Weights of a small GPT-style language model, trained from scratch on English Wikipedia.
Size: 18 layers, 6 heads of 32, MLP 384 squared ReLU.
Architecture: gated attention, exclusive self-attention, weighted sums over earlier layers.
Training: 162M tokens, 9864 steps.
Each number is 200 + 40 x the weight over its row's rms, rounded and kept within 0 to 999. Layers, rows and columns count from 0. The size before them is the row's rms in percent of the matrix's.

# layer 4 attention query, 192x96, rms 0.0559, rows 154-159, columns 0-95
141,223,176,295,245,203,182,124,199,135,179,192,281,259,307,217,271,130,175,189,192,151,169,182,225,171,144,242,194,207,221,169,265,151,296,240,164,190,229,267,248,205,151,166,177,193,196,226,172,223,199,210,176,196,174,204,172,179,234,203,167,202,231,193,232,172,266,210,205,223,168,183,217,198,142,150,252,236,207,166,154,245,145,243,178,162,186,220,212,124,216,178,178,215,268,262,167
081,194,262,189,152,153,194,157,184,197,181,312,134,153,131,145,123,218,212,188,224,144,270,183,196,221,254,180,201,235,239,235,208,294,199,235,225,171,196,160,162,138,193,162,200,260,211,205,210,220,178,217,182,165,212,253,194,219,122,282,119,214,157,195,163,154,252,144,224,211,217,203,241,269,213,296,224,199,148,197,223,237,174,186,202,175,215,251,193,228,170,216,207,201,174,151,176
093,191,245,281,245,161,179,194,232,206,245,167,278,207,252,186,380,252,186,230,186,162,235,199,158,190,144,165,207,242,187,187,243,250,214,178,181,159,180,216,257,213,214,204,183,204,166,141,176,220,188,182,171,190,228,211,225,260,230,196,166,165,230,139,210,221,234,229,229,230,226,171,181,153,113,178,256,238,182,247,150,164,151,209,148,253,224,135,224,173,212,145,170,199,201,195,253
098,206,178,190,222,178,168,249,196,172,179,148,186,218,213,248,190,266,302,282,160,250,242,195,233,216,243,154,194,171,196,217,166,169,120,268,222,206,145,190,172,170,262,184,187,205,189,180,200,206,194,238,246,208,102,138,167,250,236,185,222,212,201,166,174,149,135,104,201,221,217,144,193,145,184,191,150,169,228,125,136,205,220,178,179,199,185,163,206,240,165,193,250,175,146,296,236
090,191,180,129,183,200,246,191,170,232,158,170,186,236,173,198,195,224,217,170,229,208,226,217,190,215,240,113,235,241,198,213,253,209,160,233,214,240,173,209,157,205,259,215,226,167,153,195,197,141,170,220,200,163,221,174,219,254,165,195,154,179,119,176,226,202,140,173,288,252,276,107,168,124,281,218,180,128,166,232,311,272,199,137,190,195,230,219,201,140,150,220,223,182,184,238,185
086,233,265,239,178,113,262,250,193,259,190,177,185,217,132,233,226,232,193,116,218,230,194,259,246,258,209,159,175,209,249,232,243,246,116,251,192,189,140,256,263,171,222,255,167,178,210,154,171,182,143,271,180,183,190,172,215,163,213,163,182,169,152,153,180,143,203,165,198,199,162,185,225,182,224,199,217,195,150,191,250,244,260,134,158,229,204,232,193,167,192,181,255,218,147,145,118
# layer 4 attention key, 192x96, rms 0.0563, rows 154-159, columns 0-95
090,177,259,190,225,220,288,198,198,222,199,198,227,284,219,220,153,172,205,195,295,124,205,177,280,232,105,316,310,147,191,212,175,142,211,157,185,175,200,192,162,259,215,248,177,214,277,192,153,207,156,194,199,251,242,178,167,191,218,226,235,235,217,167,164,131,225,191,174,218,156,211,147,190,220,160,145,175,245,160,184,225,227,197,203,226,204,181,190,163,232,234,195,238,219,238,182
136,274,114,241,269,104,192,146,170,183,172,231,222,183,309,253,265,100,210,198,120,215,203,190,277,200,225,210,113,258,206,214,235,211,248,201,195,208,213,183,184,220,230,202,208,213,141,192,217,199,191,147,168,184,234,207,195,231,207,158,243,199,196,180,196,283,199,196,184,238,208,205,262,161,140,181,247,228,145,247,216,236,225,246,154,173,205,204,238,183,244,147,168,179,223,228,241
105,276,137,204,193,137,157,204,233,202,183,221,149,89,154,156,267,218,209,265,145,234,176,211,165,209,183,203,141,193,135,172,165,259,210,181,160,140,133,175,224,204,227,175,203,153,199,159,119,324,178,161,172,210,232,187,216,275,185,180,228,166,180,181,172,244,203,203,152,192,250,153,189,206,182,215,158,243,224,207,230,207,247,226,134,191,226,165,151,203,147,179,189,236,193,200,268
086,209,129,147,116,189,253,226,176,180,208,210,153,176,226,241,176,160,307,226,170,268,231,242,179,141,271,152,207,210,101,152,195,194,225,217,190,247,160,205,249,237,199,177,189,196,226,175,158,218,237,150,243,158,257,182,136,197,206,213,270,168,167,220,212,210,173,170,251,214,242,227,228,189,197,145,182,209,265,194,199,175,165,145,143,200,244,247,196,104,177,183,139,199,155,193,259
085,161,180,200,211,138,156,229,191,155,153,206,194,256,191,186,197,202,133,223,214,126,240,226,179,198,303,152,199,289,238,264,207,169,185,235,209,264,216,230,214,179,261,212,224,185,239,200,214,158,148,252,226,129,179,232,155,216,169,203,110,169,193,156,245,210,183,216,222,166,201,152,162,182,262,141,162,148,159,182,246,259,203,151,191,154,135,228,228,225,181,168,239,274,191,255,139
103,284,192,229,279,187,177,190,178,214,181,115,160,184,177,234,163,146,192,153,180,214,185,169,281,185,264,257,119,197,133,249,215,264,242,169,210,223,166,220,275,211,259,202,187,222,236,202,225,186,213,173,196,227,142,260,179,185,215,170,157,150,210,205,199,269,235,163,262,224,162,244,303,189,215,242,141,197,220,205,228,217,191,122,171,192,141,220,237,231,211,189,209,248,198,132,241
# layer 4 attention value, 192x96, rms 0.0561, rows 128-138, columns 0-95
085,218,197,170,233,85,88,206,189,186,160,195,189,268,180,226,236,174,194,208,170,206,252,123,186,128,235,133,162,288,180,136,168,193,207,235,171,222,137,176,177,303,237,247,135,169,236,168,164,163,186,215,162,202,189,196,242,221,169,215,263,230,209,230,166,190,216,207,223,275,224,207,208,189,227,190,177,159,154,238,208,255,226,202,201,224,282,188,162,205,229,208,235,207,191,240,127
094,155,223,109,192,210,174,230,211,217,174,68,216,230,134,163,207,169,235,218,282,158,190,222,148,231,168,189,186,240,178,213,166,211,149,225,259,209,143,182,182,203,265,204,254,142,236,275,199,53,235,179,189,187,214,255,222,244,198,179,223,155,165,187,218,240,188,198,174,233,255,202,182,160,203,195,198,159,186,181,202,276,158,142,156,195,163,257,173,175,176,227,168,185,164,198,199
084,267,174,169,305,200,132,100,227,236,223,226,187,238,182,194,221,190,132,140,172,231,231,204,240,184,156,246,238,144,232,249,237,220,260,182,224,150,219,142,243,144,228,213,228,208,212,292,222,174,224,208,174,230,217,190,193,181,212,174,167,257,228,196,139,268,226,231,187,177,141,269,145,224,230,213,161,218,152,237,190,171,241,258,245,207,230,227,172,263,193,198,213,120,174,169,160
091,158,244,124,216,175,108,197,224,201,250,226,190,240,205,176,227,133,236,122,178,270,101,167,235,163,125,224,206,190,150,196,248,172,138,188,189,106,232,239,195,178,158,204,221,149,214,225,174,185,208,168,114,251,134,235,256,263,262,210,215,193,167,182,267,218,189,206,231,218,222,196,204,224,197,226,204,173,184,203,149,237,234,199,227,214,261,221,252,153,188,206,172,192,262,135,211
085,193,239,202,196,236,201,277,173,206,274,240,190,265,223,219,216,232,137,203,212,226,191,228,186,206,227,148,197,192,142,181,121,136,172,167,238,180,128,126,174,185,192,149,194,187,183,156,191,126,198,123,77,222,183,197,199,228,169,124,247,180,227,244,116,208,207,259,230,176,227,161,235,170,232,251,173,223,202,226,261,177,232,118,149,209,178,200,204,217,194,222,204,208,230,251,270
096,189,317,175,206,177,171,215,232,185,232,181,172,171,215,170,219,193,196,206,221,228,311,222,233,169,182,184,226,226,263,170,225,234,195,132,184,181,171,100,245,217,253,273,227,219,174,136,200,195,155,132,160,182,183,221,169,196,106,156,147,251,234,159,230,236,207,223,199,224,259,218,305,205,217,185,231,204,236,225,172,194,185,201,183,176,251,232,141,263,289,232,204,196,175,172,195
101,263,197,220,232,182,187,205,207,197,193,161,212,155,215,254,233,207,158,158,153,213,271,155,161,157,135,261,195,203,184,218,287,142,232,217,207,212,258,249,128,272,176,172,202,192,275,203,207,192,230,213,217,113,242,188,232,202,160,190,294,199,128,219,208,269,240,142,170,221,225,213,219,247,197,203,149,136,208,171,211,206,197,237,155,127,261,281,152,212,263,175,188,154,200,193,204
103,186,169,210,239,237,239,217,164,228,232,119,242,258,148,242,214,216,240,231,144,184,164,189,233,191,184,222,166,157,240,279,182,159,191,203,217,197,201,273,146,92,186,165,104,225,179,225,208,188,183,203,183,156,166,161,181,205,266,178,177,239,168,139,216,175,215,217,158,149,203,156,199,134,178,221,275,189,254,151,153,170,229,246,205,177,171,224,244,228,193,175,264,158,194,89,151
093,205,168,277,217,158,157,267,177,173,185,226,177,226,236,165,207,217,211,275,183,185,204,213,246,164,208,130,119,243,194,182,178,139,207,149,162,218,230,225,223,223,109,160,116,165,147,192,203,261,180,188,188,271,153,181,162,187,160,189,252,117,244,155,221,235,208,179,264,195,256,155,219,174,238,189,198,202,241,210,213,196,183,212,151,110,183,239,281,209,221,190,166,224,154,286,199
084,123,233,179,181,175,176,242,200,139,148,197,177,146,210,235,275,237,235,197,198,176,235,160,242,224,143,125,175,211,204,149,256,202,153,180,210,221,189,136,132,153,211,185,170,233,222,179,149,264,238,152,215,230,181,209,221,236,190,184,215,206,256,206,233,170,187,171,195,206,239,261,247,118,199,203,165,252,217,209,260,227,211,178,151,233,92,219,116,213,260,151,221,273,150,203,260
099,180,202,162,193,202,233,213,194,179,208,184,162,148,195,208,187,248,185,148,203,273,202,219,166,195,95,212,224,139,293,228,205,194,264,220,270,171,130,169,239,216,183,181,200,148,258,184,198,164,223,125,81,164,145,212,217,194,133,220,185,169,175,185,258,227,204,139,106,184,184,270,190,254,171,192,172,221,272,165,182,219,249,179,230,235,228,200,213,221,182,256,257,205,170,173,168
# layer 4 attention output (transposed), 192x96, rms 0.0696, rows 128-138, columns 0-95
117,228,187,173,200,117,195,185,217,251,230,222,165,155,175,207,198,208,148,168,238,233,153,255,124,172,234,227,170,254,206,267,170,273,222,221,183,188,226,192,161,297,192,277,221,255,257,189,233,241,215,229,186,211,245,161,209,180,151,153,181,250,248,194,248,214,189,203,156,193,178,316,180,267,217,130,231,223,208,220,274,180,216,217,204,211,154,207,122,209,237,140,231,260,197,173,148
110,203,211,179,253,168,216,146,192,147,268,203,228,221,231,133,158,179,243,218,293,216,232,238,182,211,251,219,214,189,259,244,185,261,178,182,207,230,171,183,245,192,307,181,282,174,225,196,149,205,176,170,182,247,219,106,181,190,191,171,274,212,175,204,218,242,207,230,233,211,134,250,150,184,237,150,219,148,173,163,259,195,210,212,214,187,166,205,169,212,270,120,214,222,123,131,148
107,206,173,147,186,228,160,203,226,196,258,203,219,197,206,186,166,150,169,192,153,225,262,232,192,239,174,242,187,168,157,135,144,127,179,239,205,196,159,187,169,190,209,198,212,164,214,153,202,166,232,135,178,238,153,217,177,208,171,272,202,294,302,240,205,213,144,171,147,260,209,172,241,116,205,147,199,204,207,206,105,204,237,227,204,148,294,228,268,211,168,255,236,223,226,225,270
106,177,179,227,259,251,172,148,184,235,256,238,244,200,191,199,215,199,171,115,244,177,139,109,227,209,168,232,206,194,151,182,171,202,225,158,221,215,243,199,200,151,218,194,160,153,163,221,177,220,269,220,239,193,215,174,135,219,199,275,171,227,156,181,200,240,238,243,135,280,157,225,215,264,264,225,133,168,194,233,199,216,283,220,182,222,299,180,177,111,146,201,248,161,225,226,198
100,264,174,255,160,165,264,256,185,267,207,259,123,173,178,250,208,154,142,216,249,211,144,199,213,251,246,211,208,224,226,204,201,181,218,184,217,174,197,174,237,260,262,198,268,141,256,146,177,244,175,187,233,226,225,212,192,219,207,255,169,197,184,207,129,186,197,236,251,257,255,156,186,214,216,218,279,190,288,184,223,255,143,152,227,193,225,163,145,207,254,192,181,223,254,219,106
109,210,239,190,215,143,251,194,181,226,281,190,230,166,260,198,219,176,151,202,236,278,263,262,201,200,212,189,186,231,283,191,195,167,254,193,253,216,251,181,210,246,191,259,260,198,277,227,139,157,194,250,150,157,268,235,152,179,104,234,245,194,261,172,199,295,234,148,154,207,176,210,208,189,246,212,215,231,159,184,273,198,222,239,178,224,202,244,219,177,260,192,173,164,152,211,180
105,259,228,198,148,246,201,137,233,233,184,202,178,174,142,171,178,114,115,238,163,213,211,197,238,150,149,256,191,257,139,232,258,150,167,143,236,157,208,218,198,168,271,252,228,175,234,204,150,143,201,157,154,301,122,189,197,231,135,182,201,193,214,198,221,230,244,211,187,160,217,243,232,180,260,209,107,166,230,171,181,217,238,214,159,197,186,200,224,206,200,269,232,215,154,217,249
118,263,215,217,173,221,171,237,174,145,195,142,197,201,192,163,175,173,231,171,153,185,172,126,223,275,195,182,228,101,162,277,222,201,149,239,217,271,217,209,199,150,203,212,204,155,209,200,157,228,217,239,217,170,192,194,292,199,277,286,159,198,230,225,181,186,145,143,203,199,211,189,224,110,222,155,171,136,197,263,195,223,258,144,233,189,204,176,178,171,169,225,183,215,265,230,301
107,229,182,259,216,144,244,236,187,247,146,155,171,211,162,277,194,220,237,228,263,141,124,218,258,139,209,244,171,216,217,292,154,189,197,141,205,146,147,203,215,184,196,207,209,213,142,258,263,175,156,276,222,197,257,168,170,210,194,189,170,254,165,187,187,215,236,172,230,250,221,212,235,260,188,177,214,187,174,97,281,253,176,195,218,224,157,156,157,184,203,189,181,239,224,149,262
095,229,190,198,150,175,194,202,220,178,214,176,121,160,177,240,237,206,176,310,255,178,128,234,213,138,274,248,238,251,173,228,229,253,218,173,141,164,188,207,207,203,230,182,223,204,204,185,217,260,174,263,169,144,281,216,193,181,95,186,248,180,238,182,180,255,180,222,197,133,194,242,166,199,230,192,188,171,232,163,276,173,259,151,233,199,141,225,134,190,139,170,173,202,204,126,205
114,161,212,227,235,244,245,299,174,186,226,208,131,147,177,140,237,234,151,213,183,196,207,197,159,216,204,217,236,203,252,167,230,196,291,165,237,250,213,190,229,261,212,237,195,182,223,220,148,156,256,181,198,216,163,245,177,188,97,197,233,179,208,215,233,299,181,192,143,221,166,270,196,272,199,218,214,222,209,246,162,256,189,148,214,192,207,147,204,148,164,190,186,103,174,272,257